config.yaml
num_hidden_layers: 14
head_dim: 32
intermediate_size: 192
vocab_size: 2048
norm_place: "pre"
bias: "all"
extras: ["capped logits"]
init_std_o: 0.0115
init_std_up: 0.0608
optimizer: "adam_variant"
beta1: 0.95
beta2: 0.98
doc_mask: true
train_tokens: 93400000
Each number is 128 + 24 x the weight over its row's rms, rounded and kept within 0 to 255. Layers, rows and columns count from 0. Numbers have three digits each. The size before them is the row's rms in percent of the matrix's.

# layer 5 MLP gate, 192x64, rms 0.112, rows 66-137, columns 0-63
109:118132095126154201134111110148128133143125103115136141128201116144109105118106107128121126140142136093134121125138100096128086161145094132081127132073127139107117156148183142145121122142154115
098:135137124137157150100125081161081118111130105109145168159151160127100164151131154148177166146122123130125138115113111150083150156109113146118108113145057134124115124138104109125117102166115111
097:122135136127100118134107112104094131096110137128089087140140137134131137076121126170141076109100111193126148115107127129139109087172141153159106142127152123093130089148121149112122154164157110
101:165089169115096106138139083157160107138108096145135130162138092136124106189095159100154115136130162129134134099151146144133130140094100137110124109118128086152106130156149116150151099106105146
106:133077132116169148058115119148089143146149122096173104161113115124097109124096152148142114160116131125137126135100132109149092103138179114120176123133124129134129144159139138107117133140169160
098:116160078129153138133134121134131104115178117149115125085155148158138113134134150125121089105172137121160127122120173154115113082149104140164087121121128152114105095112122158137167133093102089
102:142110153154132115148166121099103120103145148126128119132107081089148140158133100109115102149093139153101152060104130113142115145110162138137142124121193146148144103166154108139120157109132156
097:099068115114158124136159144119109174146097138115141138151148106171138135122137128100105128129106099166100135119127097136171145121123117094127174147142095127141127155150062114101124118163143150
113:155111136142093117142116136171155089160097139127143104138148112089088127138119137122107168160103142126147163087115111102139093111133146110091139125079124095160136132160183123148147162128127131
089:116146153092136123112123145164125137153163115122155106177175108115116096118135125114117162144150092112166118133089139108138093127085164154148151097077109145077103153115126149119126141116131141
104:135113109110120174114081149127113113131122126135123087163175098128119133110141106119132113139117141112137115103099138100167100096107213134121145096110161123132159153122152127132116108092156157
090:104116145081134121086117116143082138115187105108141122133168162150125102130107145179119155125146144135098130156118142120109098171090137075118167116143125104106105130136107115105142133159116122
105:117156132136145120093104097157087121117172114156122065133187124163079105134103160150127140146136104067160130144113135146100112166132112129120148159136113138116141143102125119103133120126127116
099:140131103127129148165122150127163113113125134139150123109121143125100132090091111135132159155136108097169127123066129120144110130109158113111122087070170142187111143171138155149115133127103153
096:146118144102104140133161114116154121138083129155151123130138174134094145133148139137115166129158131078115113118109111071090081137125116119145127109070146108126107144153112132129177113117164157
099:087144116119073108109085128160138122149123130114128142105129136152173120128134096136089162125134108102174100113186132102104150146147135125126145174154108148090132127110096120150125108161098137
085:103148104128172140107099102146096093102143140142102118135132146140126115134128140144158100108117106113166137128109098115148134113147145146145060110152126177145128161146115144184177093107151127
093:122104121146142147115169121147127072152142126139128109150154144120081075100122132133122140108140134115101123121157195157134116119141140152167165115087153123134122111121116145094075154103154113
099:102130097146151113102114144129083146123152142154111081202133125143104139124130066159077104127104135114100112130126132121102144134146127137161153120149109107141173122115119173128104134144152122
123:125113144129114145145139138158150081141132130144110102181155133097121101136135121111096134141110124124152112040106153094154101117122143143104116117084122137103137124123169136147118149109153182
091:164084165106121152087123118135135129137158133149142104131127137112120097146133151187125081136096094152109107089137137115132140163110148074119157137089121099129136112141170151092137153144121117
087:126161134151114094137130128123169112086091153088149126157123149129117119136133135098127164146124128122112133167166113132175090089090090112129112150161173167110130139110151099082127127122136114
096:129140119139133136100122148127109169075110146124128147162119118180144157130101154107146123063140124129123136144173128130141135109149151124155152150138080126129140116112076152148148103065111134
098:143131118126147162140138109184147101159115067135147113092140125121124108105111128111146204164167116072141113127134123120122149153085128164110120109115105140126126123128168122151143128148119115
093:153161121133129135100105104142084112095131135121121154132131121124099110116128093143156148139131129098133126154149088105116114146136095161127122103120151191145133136136113091160182134137206116
108:147110114082135136176159118147163105133131090128118138121153129110097116172107153115142138157104139089149109118112105137115088179101150139100170084111147126118121184140144118127139148106118150
125:172141122134103156109125133151123106123115146125094115154132103123094141142141114122133125161091125154144067124068134128154076127115117131133125126097206102135153099142151155155112141127129141
119:140083151115102136139127118115135121118105125099092118155133099071130129188112151108157141119109160150142160139128157142165099083104140099109157152102172106149151124137132126113162162103130129
111:124120103114131138133133137141144100137142156150112125160147079098080103114111134101150118141136136141101143122084144122140091153113140129071178100101138070139135133136127136105133163149118189
095:117116130095175129151117118092148100121163158149142123158146148138082099133142121161091134157123122145140083125143137156142112187111140086128189142098109093115143128131147099099127114121136119
114:147097089105113147138128088159138074127132113142160131111155162131137117143139141131137164153145117078085110109141125091140171156126120158110093104106106180113124150164136143139161130103118117
095:136101121145146188068092135125071130146156175105123130121177150152116116112112173148121140140154100116133123150071131118104131137138096136143165114152106122117104128137122131137129116158126149
105:115106099141153143115150124166121064120136142116124083119155130097113129139125125123128172170138134100127131119151143134131121115103150124085137104049153136096140120169153136131110129162165150
119:151067152148105110127135097149164094134143129135145108154132123123106161145133133105129136145132135107115145113097146113172101151121125143090115092057168131134114101137163162126118167106106152
096:140099091087131132118123125121139115128123132134120154132113115063121120097137108094165123112129107132119150132105194130154113118146124115139156079114171090140147125186165173120144142148124136
098:119099142097091138153135116112167131162129146131132079133144072087093135124107149103107129154114131151147131070147125131132094125121129134140177089077134125171138133123155156115112132139133159
110:176142095133141150103084083154113163114135153173131131103159107131114113157096164118136101100097122112157125143122164112129127092106156158086115112124135148139121131133171156168146111148137140
097:123159113147120111122137113112095113125144112085144160123144173140161111124142146161150099079130148089121132155137115082139156123133102143102108156182126136084140158115089132125157096115156096
102:131103120092145134119118135127113162119133070159105146146118155120133107166132142155170134136150127131077118165136103145130117131128098059120160107157107127160091129169126164136165117148124115
083:107128126131158167148106110195139101100122092134107141121131131065148134149103105126104157152113133123128121114117131084144166105155115174096095111091142148162113157124156119154117121113143120
102:166084123118132153158137130119128131168124115128141106126126101104131081128127138117136138140151132098169122120084109115120100124150127137097151110111138100140118091176182140145147108126125213
104:169090129104102113135130107110107150143153112146118118151149134149127177124110142126141155117129092150124115103144102117110107101172108124102136123137102079182113113186165142133111090148139168
102:138072124138125111086129138117119106135152121169095091156140112123081149138141138132142135109143097149113126131114114119142085154115125087134162154126160090141130111177148151081138124186135139
094:141157089143120168171091119126143139136166074131098140120191109166110128098113111116146152128137127092097130138155097098106128170110114125111121146146118152111097169139104123157149133124139137
107:120125108107097109123152115133160116157181141131141139112119123140084134171133129126137129140074112122137130136109124105125110137177080080132111106070141107175144158147086144114129141139117162
087:130142151134107157100098128113115103158127172084177070123113124100134156137085142155112097143139118157152122078113188135120129089139150133157151140109128107142135143138119127113102156136145136
100:087120085134134166112116118126100103147164135110081083176170110164113081120138169119128111114160133155129131130111126117132122148136088127124170074115122142110148120164139134114132144136154136
087:156152148145126124075115102118107143093155162160124104100122157158134135128143121176120109114086108148105101129151151122088136116164111100156109148133156166121166102120119107170128106124088113
106:124103125116165121142120109155112137110147128131138140133129113089117114134115166111170155159165135119113134103123103159170093092125119134063173093115116111137085125146169119129150144136112182
100:129096144118110145121127120111112112142110179149122121162141078120124140081071134133174103128127139128150131105080154110133106117154117122110136106085162127130130119162158155148108132131172179
099:162131118117125139081139141145145154136143155083186083158110144108141121134097119129121138140104144166133127092092157128153102119118187091127130114100157113095137160153129164129095136140134141
103:143113168082111135105125155162156140161090139123139100142136114136117124157128158094151182097117140147109151150102129138101109147131088084111151136134109074140122128111122116064123117139120150
089:124117134110128158077101172130075091112122130133134073129160147112094121132147105102150136134120127117127107130087145117142087125149161116132145146133161146096172141185158132116162131142131146
101:134130160161123119110122151116152110133120152126108064156113124110103172123079117140128129177079148134123096112122152114161125123102149142122125091073128146120172134135130121166111159097132102
099:104140067139128123138128119148096126085137162102116114156169083143110137138169120138146151088107130179104125160119130111163137124120138106087154101119150101108096096153122152120136156135127157
089:153124150125121082155104117136126147131141124087108142177134138140121090133190098122105169106110122100142126164133081177127080127152146122101165137096125121126119088117159126139137112134149132
093:153147132105154127094088132155145171173127130144079134123112101175104135128185125155141129093103143122082119179116129164134132105163117122147104099105139140145139105117097112106123107127117122
106:117146105138159125082132134133116152124143111093139152121133097163134091163196121162126177138141112131116113155122089150089119127085102108133140129152084127091102135138140127124135136167153101
106:107123130094153110148103095165113170106167129142139170124181150143134124147078149188093113128114088094135144117134140119114133122111119104147133128132104150154121144168103133151146095099126112
094:129135076134127140116096093117082127119120156154115120090136132155129143143138113164119085132068108128129097144125149129114152117180118149162119162124180164148140090129122144147145086128140118
096:141129168114138095108129115130159158105093140143089173138080126171149156112140133161145141126101111126131147136151189147128143106160124136175133121100147133106130103084111103126112134145082114
103:130129109124114159158158096147106115103108120193128092115157096094082124101160134109110145127141133118139144110143140122083118175140134115124136102093125130151126123139186121142151167095107157
098:144080116136117122110130109149104105152113108096149123152142121117140099144144116132142188148135152120138103135075107146165084082111130130087141159123123125164131106161146137112153153149158176
099:128131063115175113140128111167077126115115090134127101096168125176118145157130151178156145108136134113143146129130139104099161170123115145109146137124138147110106144099135143136127084112099128
083:117141105128097142080116126136113147126176132110115111187156114124115081116141104099129114134135170100094151168128136181093144097145100100140130149125117134087152102118116129113130164135156152
109:166140132150127138090126100148130150144122172137082092097146118141105101136121150109129098107144133121100150130125143167126102143167119102176087154118126152143130082103143129092137157121070130
105:170113129144115115154104129159150119099117104157151132124149110130079126139133132170115130121097136092131145059131144113118131144108135141112136114074151096148094168116171177161144126147122138
100:088146113118144157063085106135119130111129134136172109146148150106126107132119153162140134089070133120125142144165086110159116099137101103170141122167107162120117152110103141126148126142136142
116:096113141116124107141133151140146119132126130088167124164112113113136149128153114139131157137130132112148103097099125155139074136124136081121202126111120087110163117130153119078129174174137125
102:123105149149145122118088122133141090147158139129124137147140101101095135106082177128100090112130128129154071082097130111178108137124165142110147137108161121166127106144130107125162149124116159
103:127119102141085173136098086132111116155203134134137096145142186138140114089083156118134108141169103100125162115109138106134120098114159122134137123122095123161134113110136138151139114118141144
100:109132141133160121092146125140078108107161107116152082164127080095090153142112115120167191123099142108139135123113173100141115122130160136135125105105149124088145122132126144110120146126137175
# layer 5 MLP up, 192x64, rms 0.111, rows 66-136, columns 0-63
128:136101132100123097093151144093133119127102184143124136140098113118111137091163145129111156124119127168133118117109158140156167128082151100113159127145187096153143067145115141121105132135125142
105:124130142139117123133094125142151150142220100143169129099153125123098150124112127151111121136131108150167153094089115143108111081133110127108170096104112139161119139156099133159126121100140144
091:133152122138103114144160148120117131113134111185149165107125138154127127117124160129154196130195082109135131157135114092111121141119136143152126118157097102160086143116104131145149105147098152
094:142124122149159119113114099152137138121122103124156139110119098177114122112168136137135165189147126115138139135155116148121170156113114166117116157106074131127100128135094097160131070108088117
110:092094154107167110083103129146123140176157124093149113147115156132097098135091142146140083154134145121117162164120119135124114094133165120138144131143092120146146176117125113119096155124173119
093:151122125108149165118113125115149143091162085081142170133146132131163114136118145121120132132167124146100126141126151159117127130095092127163116117107114131111116077092158150114137194096112162
094:122113106159094112132137142207160103129105111138119106151132145141112096108117111127138157147137161091124149122146129137134132156175103128130102069114131130129129161085109134169131103122163162
091:128076117109144143102147155113115177109087155112139152163119104114134129143093135110133112103105131159111144136116145132177127090140116069125146151128120108146147123169102147081110148149152162
102:136154163113129150122103128128089160113142116077186135142119126143107146121095119126111147163112069145180105117085106114148154140119160166120135148104115112135098141128107170115119135150154124
087:113111089129158148164169133159166105145131120158142142152107109135125130121130134067127167155133121127086128130137079126119136147103102141140121116099153157164133122126162106146089100126078091
099:151121133119157113126173094148100139109145137113124153056123138140149126132110163130131139140124131132120136137134138121074164136139063108154151113138129135122125105151099159161169109164075127
089:128133188086108133163156100105146079121115096094149125136095125121121175115143146123129147128159127134160110105118129150122129110106136162140097133140096149127158103157120160188126083124137112
111:155144094138133130102117067111114112102113131150113153177110165105122151127161125140175085117109159111102125128117142111127149147193130143106126092142095177142130135128114132135131122086127108
104:128136115137148138131128122129100141073120123146108138121117138168135146078122138149130106133159119106143154133153137118086178124172119137116114123142099190141115181151123092145140080121089094
095:112158083149173164129133107159097140123144132150103154136132171174133156142127139126131113146077103119135142119125104094123158141100091141136079150133096173096117141134085129140124114145146106
088:139114107141164108129133119158109149125160118137180102195132124161131156177127116102127111116116117093108190131079143117131137099145129157111133104115100124167139133117133109095134101103150109
094:081134152125120109101132106123107159155155155136086150072126108183127090105132137150113142138131110164124107141144130113147141108108104113132141166122104177162142131161081115158138116092122129
092:139138157122123091165105149120159145091123145113103121141122137088133151156125142129139145151123137143183109043107121100124131139116143125091103106122121144169111125118125140174152111151097167
094:153129165092128139140131102145125136127122116126156154048144124144140129133134214120152153158137118146107117117120115116131101152114093133142101133111136153128091148154127091163132082120106136
109:087158133106119125125078137118099135154105148157143136163144114133137104146199137115112125154109093111120140114129107121139139152138101165105148110094108164130125132131116107179108130092162176
105:179122133143113152142155152127159128124121140135143106112086181133141092165127129182109118105105114157091151129138112134109159122123117113152136154134103053148109115117103141084114142133136103
084:134137151111118089106120102136126128114128175141104128149094131129136133133135079113121144173123152144143114136142106151139129121109119098147082151211133134112109124085134155088084121125168107
092:123133145138085139118117162109134154096095132117144150149126130182166145158123131111111119074145145118144121148153115153130127121124123095163136173160070141117138107120089136109134107069123157
093:146121139125137127148107091136104139135116076164104175115111156117155121145168133158169161116120116119070139144114105108125147151137121110118094143170096127153115150168113118119150117186106126
094:167112099115125122170135119197108139117123111144174125130148144185128103159178124134116148160122099111140098103106124084129115127145136096112131139099092132115087169140144128138135111139152116
110:154161139152116149114120128152116138164156088155139160110122122157125117101117124104152094156142146158143071140135113117147156129128094073161099132102080164122132113101100154102138103151114106
131:135127127115128162134126138142145116119138117159134122112143155137133126140058118128099130147144117119128147092142111113137142142104153109096165091073122151206118158153154144139108141092076114
102:153080094085101120124156145152151123147135117118131129127130135132140103116138139161126168083099103118149142131098082128104115113102107125119186119083177124174101137146127123161155155129147126
112:149130120149182123112146122142109139150163134128123131127120132129136137108158082115078132129103126115132132084116119134155161087052102172102155125119120128127098119135171114160098123140172135
101:149156134150096141108134117192126138179122059138116102133151099107154152147114144104136167107128104089132142084117121117119150104107109133078100097128124138118112115135152158138146151145127143
110:124127105105131131102120106103096142132122134198095118099138176160136161110076154169088117130123126167106118114132144134113145119096118151139127145154074123171164113119119118145127115132150151
098:133145093120138138209172139132134109137115110120150175084093134101108144090118116078154117137138162140167113091153150113150107152125138149126118135101140116134114149126118167142123132108147103
099:117103107162117107140124145157155131147139156132167045137111134090121143157135120102105163153149124108088146106153144142130119104093139165117096106072133133122155131128134097112096141140141135
109:129120111171124111132118094119147135165145100111115100136161119158113134140115134157147095114087149096084170121136124124132139123127117150168094097115076157178131175122129151114152134103120086
098:125143104137100143150156107133155113110147086091173151067171107119125141129156144147087154147127122130167152093129092098125107144132115103103106106142115157120108179129123096142131149113147140
096:102155155136162077135167106160150133161157095102143137143147126144124106138147105151097120141092141100123124108151164132141155144127094160120111076126087177148123134113125095140109091141113110
114:166153091155148123109070099161111162101125146168124124110135092126118126158086139109156097105107117091130133149131154121129140079107150155094106119125125155117112132111177154159147108134137126
092:122142121136135097162081110149139162135110139128100132129103115136119137134085141122071124145144103164118150113175122151134117097120137093186145151149112132156089102100121143133115123134063148
090:136147147147136134105111124143119138116121128126155141125110108149112122171134154145100144158130124120107107124094114142076132217086112143154128129103134127140144170121152093097173130128074150
088:116097139142131139099158078108120117138138179130170132118127164127125129089102107170124135144124144139125150076119146132069137129080166080117150124109139125141132072136156137134148128113137131
091:138143146104138157103108120159131119084154115142145123156135142152149178087120111155113120113066147196128083132108141121107142120102128138087145117110111123113129162128114150133114115159165098
117:111149132166118146121108123136115059138106146106135109100148191088149146076100122119103111127130121112168135102122139118148108078128156155135125115132100165143149153126137138154099115126166117
110:163114122117126133093100073122108143080123170099134154111124139132162109082113113105134118139130129136159149111112144115166139120126144210104140127143102164110143141121124110174106151120122146
087:136114136106188094146136125171125110114147144120120124105097158084176135143148144112128109145116132134149107104121152118158157116199143119120105112094121140139133108103167129109145084121081135
101:130164117130134133086123109146090142146154117126153123102170154157154133131089146145118144133163085081135120136149120127072155137113133163144149151154092155096099137116111116134121065120109127
078:135139124144137123122151085103106112105180086172099164151160111126082109108154145093155098132117147105123130138119078100159144184153129128115111110113137156143127126145171123133149103126132122
100:142111082114116120168138125125174154135109098177157132061118124108141139116110125121128106149119136112117145093123138117130102168172098142131082109118149118139076158115139111137124111155104164
091:149138158148122123117142124097123105124113129113149134130112165087064145084120146152146139108134128151112189123148156161088160141159112157125134131091114128130149122123098115087167129094112094
106:136120146147083172102162113119142119133071145142135117140159096172125139136152087138086093102093131144154092133130137106143135142111145103157120157121139131142168096113138155121082111157147111
107:119134107117167094096147127137093098147143090151134138096173171129131094150159137119097138124143135113126064132159130136166182109097079096102117124117157128124124131137114120116155144117119110
091:126104122141145154135087117097076084090121111171087154132173118174109121094163133163147136121124130116140097143143110120129145125132085137115139127141102119158143091137125108111175097131154113
092:124092122078125177101119107131142066150128118148166085140130132148154108100103142107153145138092134197152115118093132139118139116153122125108142129111132129172166152124106126123128103160123126
094:133114069143148159116152082142129152163176129111132158098158107180155113119121157186095123144133130133147104100142089156130128137101115127114111105124102158105095132126107138145132103125153137
100:132136119178139137158116150128141142101144148083121087147156125134139092154097098116156071146138137123138133106147178137165175104074135121130155128115092151099138133115120116106144124101102117
108:093164084166160074125116131139116147096136160138098130136135112139142098149153081138134111112154161141109147169135122153158132109168101140135132102131132174085104103101123130133149146153139151
099:155134154144123080140112170131120114114091100102129130166096129111128088147164114090131158119138159104111156173118102186155087105162143142154146167142137112125136126112130123110118143143153110
084:100122077166143096155137144128123111082132123097132104095125165118165116132119098124134119119128119140140105084151152137139175123102117178121119137148119137111062132138139164129094147150167124
093:129129130131119134110132156104094122151103207095118097159136148149138132120108123148107071122134098112087155152119174099134124090109111095108139156122119127115181115138151145113111128136161134
107:131115152088169073137136125134130143089127137148112124150135110120142133184156177156134087109106112112105127162131146156117106104119133109102147099163167120104146155150133163132138085141121095
114:157141068156109123137128113116133119152170164144130147140115145123123142075121085105132067120131113118101142127133138097135169121159162166108086152148121153150124105078145135140117130118150112
087:123126098136134106121134173098106128133108113115143130114144107171120148109154160135136087069119105151121183159119082127131115143147133101118158194148102126114122151153133134074116138129125148
104:136110098133126117166159135122159123132110114145130158125121103099099125105138136077116126109146152121133180116152099103154092159131109139129114089106145076157116154108164138152129177150099170
094:119117104099174147135143105157109138119153138169113107120146120150145172152104133136111119122149092103153126107158116100117140176169168086125132104112161136122112138115149147153094081088122100
113:116128098135146133128150152145111122110131152112119179121155121116146139163157121132128114127083119099136165105085075166080115143158119119088162160099173112165139150118124124161135128118095119
084:131097135111146108153121095136127132066129158110145126134146094080124140065092122126149123154153121128142160129126186137128175107106176146149125106102152120103110139122142121151149135137137164
091:107130104129107139120120157155100123100142118085162160131134181110178141087143119159121145130105099134114087129125141138172101127110132139115121101158128073108146121143114136116121089176153160
107:171096116087109086109179139123201124138093102125148120123137153120131160146099129149095134165130125166126087088148144124154139095139131136128097129128129143141130089129150147144096131124138151
096:133123103115145096141126153162123153108107085161102125119134127146125103148121153145143163170154094112118141065119127144142129120117083126105145110125135147138065180162156127114108118132159096
101:127129165130090143119120122097139129130162136142126143126137154137138112124103153101138064104118103141091198150153122102122124088164090141123094126161159131142103161165113148131105116090121140
094:120123123162135107142067141144137092164142121106133154141098106083130158140117152124119119111149133122150084112108104117178120132149154165101119143158153110129116139138086104170161168132125165
097:130155085086180137088151129144098139132099110167114167089143114165131150136110094127118155121109138140119118118154130104114141165138106157103155090119148166138153147138100138158121105172136119
# layer 5 MLP down (transposed), 192x64, rms 0.102, rows 66-136, columns 0-63
120:117151118097114116085156119091119107134130166122151165134144123130068103104153117167130147141144096119133137127143193147157157138097135089082147155099154119144139127128149135146117124098126093
108:095133102148147153111127097110105089109156124111141166167100149096077135146149125144137173137107114159127117121129115134140150113133114135111143127129062097169096142171134117135108151175121117
097:111156168147119127147112068146118134161138103120118106126127127086184130122107118123174073076098141141141119095140107117123134165151115173122132110117132145133103118140178134112140148136152116
097:107154072140104096139113162111103140160149129095102137127142164123135137122120122125123111105141115163169095146081080116101110120144132139124157118155133158115115133110155149096123139191170119
109:100161150148110105210113137118140072138111136111109142138143154114166134125148101104144136119141145125107101123111103144121180148110077148119116141144140138110153122072100143143135135142101119
090:130091139130119087155130146114109117134096165135121117152088120113120142118159094130138152122108120114137147137147077093129156166131144099104189150181141109160134152130114111108084095147155139
101:124034163131132156143141127148114140119149150131147112097160119114112122165119109124074149135102132141161150124098129082118127115087150116110117130150136160138117127157162110141112144153090131
092:126188148144113140176115148143121081109161133099103109105116132147134141142140126151148116152138108111145136081122134112097130172103121170138085104121149126135113095081161138162135142128125083
109:099123098122123099176131077135126130126140105126126124142167168126129114138135121172156108091121117101133164124155182165114107115144146141158153093126116134082086113107146145163106144089120133
092:136119134131116116100149136129164125155127087113146112119149122104113153137079162095152212151162097123102129143101076147138152150089146117123109116115125184132147132129106111116126111140115131
101:157099126101124134121113107143089104118110125137130117119194092172159130119090147120187132136122128144088118109132123090161108107151194106137146101124145124133168148150115150118133117107142124
094:121127155119091160116170103120129097168145121106119136122113137122106148111097132142124147129189156165163094116160139110142127148102142141127069182143138119135125081118103128132118100129162094
113:139122131090090116096143116087165135134126129104141164139145123161152151136139128122135136119130169152067145124117093097175161167104119100150132139130109174118104081143111131096131103105112144
103:115109125168127136141101110159125149147139117158123172140110097117123162152147148130110124154133149105132149139154115125113182103123102109135146144159107112126151119062090163099087076105109111
101:151140115118135161158161118150144092126074131161097137133117175121138158134108122118102161151131121083117152135138112068096087167152118126152111163107149107099106150136141100145145114145120114
090:105160135114079124109111119101143106154115135112122136064138132117160116077154106135130157137150140133164081109177138128133135141123137112161139148134130126088131121134105150190132146112103172
091:145118130178124075131109096158129113107132139143141122124142084143114130116098118120128133145133086161153088136117114116134179161091165141159148181156116099107109144134115094136122174121103125
092:129100078130168127152180090150139091140164110169142124115151127136104105094095134139118122132147135127117117145149172140128139110145107177182138093095130132143113111142107137120080135120126100
097:114128116154149124126130133141112137106136138156108068186125156110120141136098069153068115126104124110103143112126137088109156132135155121135152115105099133158171133127154178132110140132144092
113:158144167153128106122114168118147135147126115136095141094172118092088148145124148154119109091131203137147162138122124126118113108127156111101098113156108110124117153137093117077142089114139132
105:157137120118125157156150139125125114176100123123146121124117158124153098137135105153084144103149137105092150151111120173165096079138093130167109109123140087144098111096090158139115117131156161
083:121105120130152159141122166124090127150141092118126126114139098135136144134126154137130089083143109124119134113115141128104144115172143158122177098062100103153145118154111125194165133126102154
085:136096139126124133153124103118134090156142121156136114076106138075111124109139083159127113178131170141100112112112154095134135149127125143118106106114178129131136125162181092113113157156158127
096:127100094132114096143104098113132135131147109126091130152167118172103103127127134128117073133165149126119143136137202146136127081168147150083134112160146141121111103094145132164127146135114127
097:125172139146170118101121112133124085093143149130109122136125125128076131141140084131164155139118118111152119140154082109091143149142090142123112110139128193121113126132112090154169124128177142
114:114149078123098133171146083156133117160150134124133126090165132161129120100124150157118122138119109076136124102128129148138134173170136125120132092108129158193095107107130115129140095150113151
130:152133114135121175133134128126129115113173131107128107121147170165150116111101119124092098128128130090123178115142126113177134120129142161111139116111114138116059170090149137134096113089170113
108:129156166153118139138109110123130133128122160103118110135149101079129138188118126061150118138164161140113137112139175133133121122113169088118073155125126103106144128128147157088118112110120132
112:135179091127166108104114136102140133148128146175100117134157140115143109158126111133134114138167085128115144148116116115120102120080156157095158117105084105184133160122138103096124136112123163
095:126120126117151117171122125122146083121159150163137119135141171125101112147136119156115149127109126110153090133141136120095128203105155092126169147097095125110163150140147099086125108099113103
119:078138127135135089130118139141171146133084157098132142117117118136131092122100136143135144118163146125157111119084087150130111123162167145113126136117092103152137150103094113193115129139102174
096:117126141145088158146132124140115104183121114094163149138132137108102161085089155143165147115156158076128114118140112116134093182127117133118140101114113084151157106106142141126163135143120100
097:135111120130073102142103184135150187121134145119170092160109140131122107131172115128087127124102131142080115122136132148092129144148104151171141149154101101136140154117100105110133130103100130
107:210124096170143146155130099141114153101120140163086094120131115139111149135108126085097130166132108173094141142126130093131150131106131128150116139108103100155166134154102135102132126125115114
099:157129088102133140124124140134176111133127083121099105126113126116165118125168121129125056136158114146121147125147146158140104120142126076095162087108132107142105155171139138125115141156167151
100:122066139149125139155094138128141136159172099107094164126161148117095167122104132146126148121118085116162125169136089126130147163097125118094143134128106138150108173130146157109094129134114103
095:085141169127120106142143180134140100122102098087131129160108155134143129123135094135128167142151157126101120101104089183148105167160121111148138155142122115124133127118103107101130152126116066
094:141114123124118153081146135101128114113145118164139126122139141111127127143144101140188165093114132105143106151072127103147158147134132140072104100103134127092168136160140111115126135115195120
092:152086053169160127134111116128106123118116101076105113143185126124135119131132107108125107130106132155138178120149111140154138116170124132131139111131115137125094087153133174127129127121160162
087:128110138129149148175113124136136137101116164143118138097159128122137102146129102150125127166109103153139108114108157125090177101145105182086122106098180108152131125116161107159086145119112099
095:170117123121131154166114120140159126146144087180116092161111147118155155121097138110111104123109146114128111163081122136120128112136122130086112090090112142099132132115185164135143109135135179
117:155137116172128141101162138109135110128062125084118124082137109096126120102073152122132114130158126138166166139113168104137143076117153159117113126157108156167130119127140134153123119147129133
110:157098135143127118052126080142108119136126137132082100151160122109106121101114154136139132128147082146095167113104151110128124120112147137105168160137136134111103121163150129170136147163138163
084:095135146137087167181128128111177118147157096123097144144146112146102135108119144099134167117108139123118138124148094088158103170090132097096120140152114130111118129136081124160171134111113142
102:100147154100113168077124129127144155116160122125143164125137152135107148132106110151144139129123109099133140119149146099139138118166115070111100174128161093138171102125096077103099138144138155
080:138153150142116143120077130106153111136118135082117124149081136093116145142106145126116066133131147150162115080129165158100124114190146145156131126140114112125127171102087118114145140141147120
104:125091085129119152145149082118171131157153155145127119102146100146128128086094116118123133150154151120136127113087136100117119177166078171133111098111147136167137168123134097132110137132105142
098:101129152115148170141133171114118160157123144134162113129148132091097150084133151143152128135118123138091150120120118113121117167130143138158159081061099156120090109101091145116134133102156142
105:125102151133136134125130067151117155135141123137129113138131114153136105136103155110133114154151122109158132102126120133158094113122168143075131098094133111180099110127219131111144148139110146
108:100114131117139127119138112070126131150136139135117119111151154104154145093113166141176125123167119093145091128121148104167156113133093111089134089065157116151135124143168163135149140124131154
096:176133145116120133103118161131158144115104145113157104170096151124162118146097116122106119146107119152152123100108127135127099108148194077138130093117177114074134164143109130121110106134133141
096:091174130156119090117128161122096179117120160085110178121121137113107115143146114150084126127168138081090164131132125137150108170108095117131131134134131114102086112143143132119118161120145140
097:130109084130141168109138132111089105109150137146125089071183141132141108147141139118121124161119112103144117108129156107140117088135125157118111088126133177088158129129134147152165116107143176
098:143159136098132174153114073139110150117144128116113138123149118183130120129133134153157128140143065091145153137086123118123169137144069129132130132150138141126088109139161108093131098110118157
101:122142150131139133085134150121115148162106124131115152130077134116150083133100076126120076118141149109099133149108117174142100127134095166174147142133160160105169098111107104125127136132160137
086:114149138155148170089142140130099114127103139155155104099149109141135134128081157137162089144151124142123129099124176082148151113111115122139081102167148098127147160139096130110124169121093113
080:143159167094097138103120094130144139161100122139098133160128095141111118125151100139163141155152129115123139169098119153123078131148141108121115093108157119139184120105126078136180130124103148
098:124147128128115121135082144146159129096117127166132131079150132128131145152119134117130120116107073137160113121085087147107103170147190162143131124169141146090095130127100116133158109138166119
103:131099137085143147119150176145101072092121108128151141145099118118138164130129126134133143099124113110135133182111151204132114123100159139112149167136113110098121109119133113119131153152133081
107:111142172161129088144168137151132129116170124107158123142127135153127110104117138122164143118171170101151136099109101155124096154076117158121114100145083102127101132097172099115140124116124111
091:134118160140124138136141120129141154134120130141137128131095122078155102118126095113089174199161157122132083106124156111121157123133083139131121071096133126155140107137158138168115111133094122
115:123117121094155089081117170134155146133120145095135125117127099149112091135131110130182115120137151112136162138110106093146131081109094109113148171151129086112130167147124132146101137184123139
093:126097107104147116141154076154108117133131089109149103117140145161165115137133126135117177157166161112147090099122097126137115137123159116126108184140112138189093083134136123124129104123148118
109:120146093121160133156103145134092110130157119184093102133133141149119158140118137166083137119117118110147176113114162125124138114127130109114172175100068094104123140113142105156106131098126126
085:144144119142146157117125139137145142139130105181118138105094159156136134178149145127084133135092103136116101103128093104113103163142089116104121110125078163177133153120156133140100117116110080
090:140105160125122130110145104101144146171132150167095127121159085122097101162108128102123117117145161127123141124151121106109147116120119114165136182099106172139126108103152138086132189102099109
108:140122103114132162102125100111134103135120173143148168133156147112114127132082161127128147143118108158122096172124123122114119159115165106138114121107166157103190065158147129106123139126093122
096:097146132128123138107091108152102120093138116152197140119097142087108131156150104128140115130061131151133116142140059120127118123141122127183142131148134147136135136083117162136134137149114146
092:153123098136140152153143122169142131118096098101132147129118121092125138162144110140103175132133127116175107109130155167120134172091131122110134119097057116128114080102132122126110173156105140
093:149138102112112097109160142151101144089105120122145104128106124107169117147157061146166184151131139102133172166120147151116113121122109134125113085131129140089120150119114155160133096123126159
102:122145086144090134115135100148131143171154120155144118115113180156155122106071136107135142114189142129090145132086105092118145105143122130139140124113081133147114112123132168152114089132132147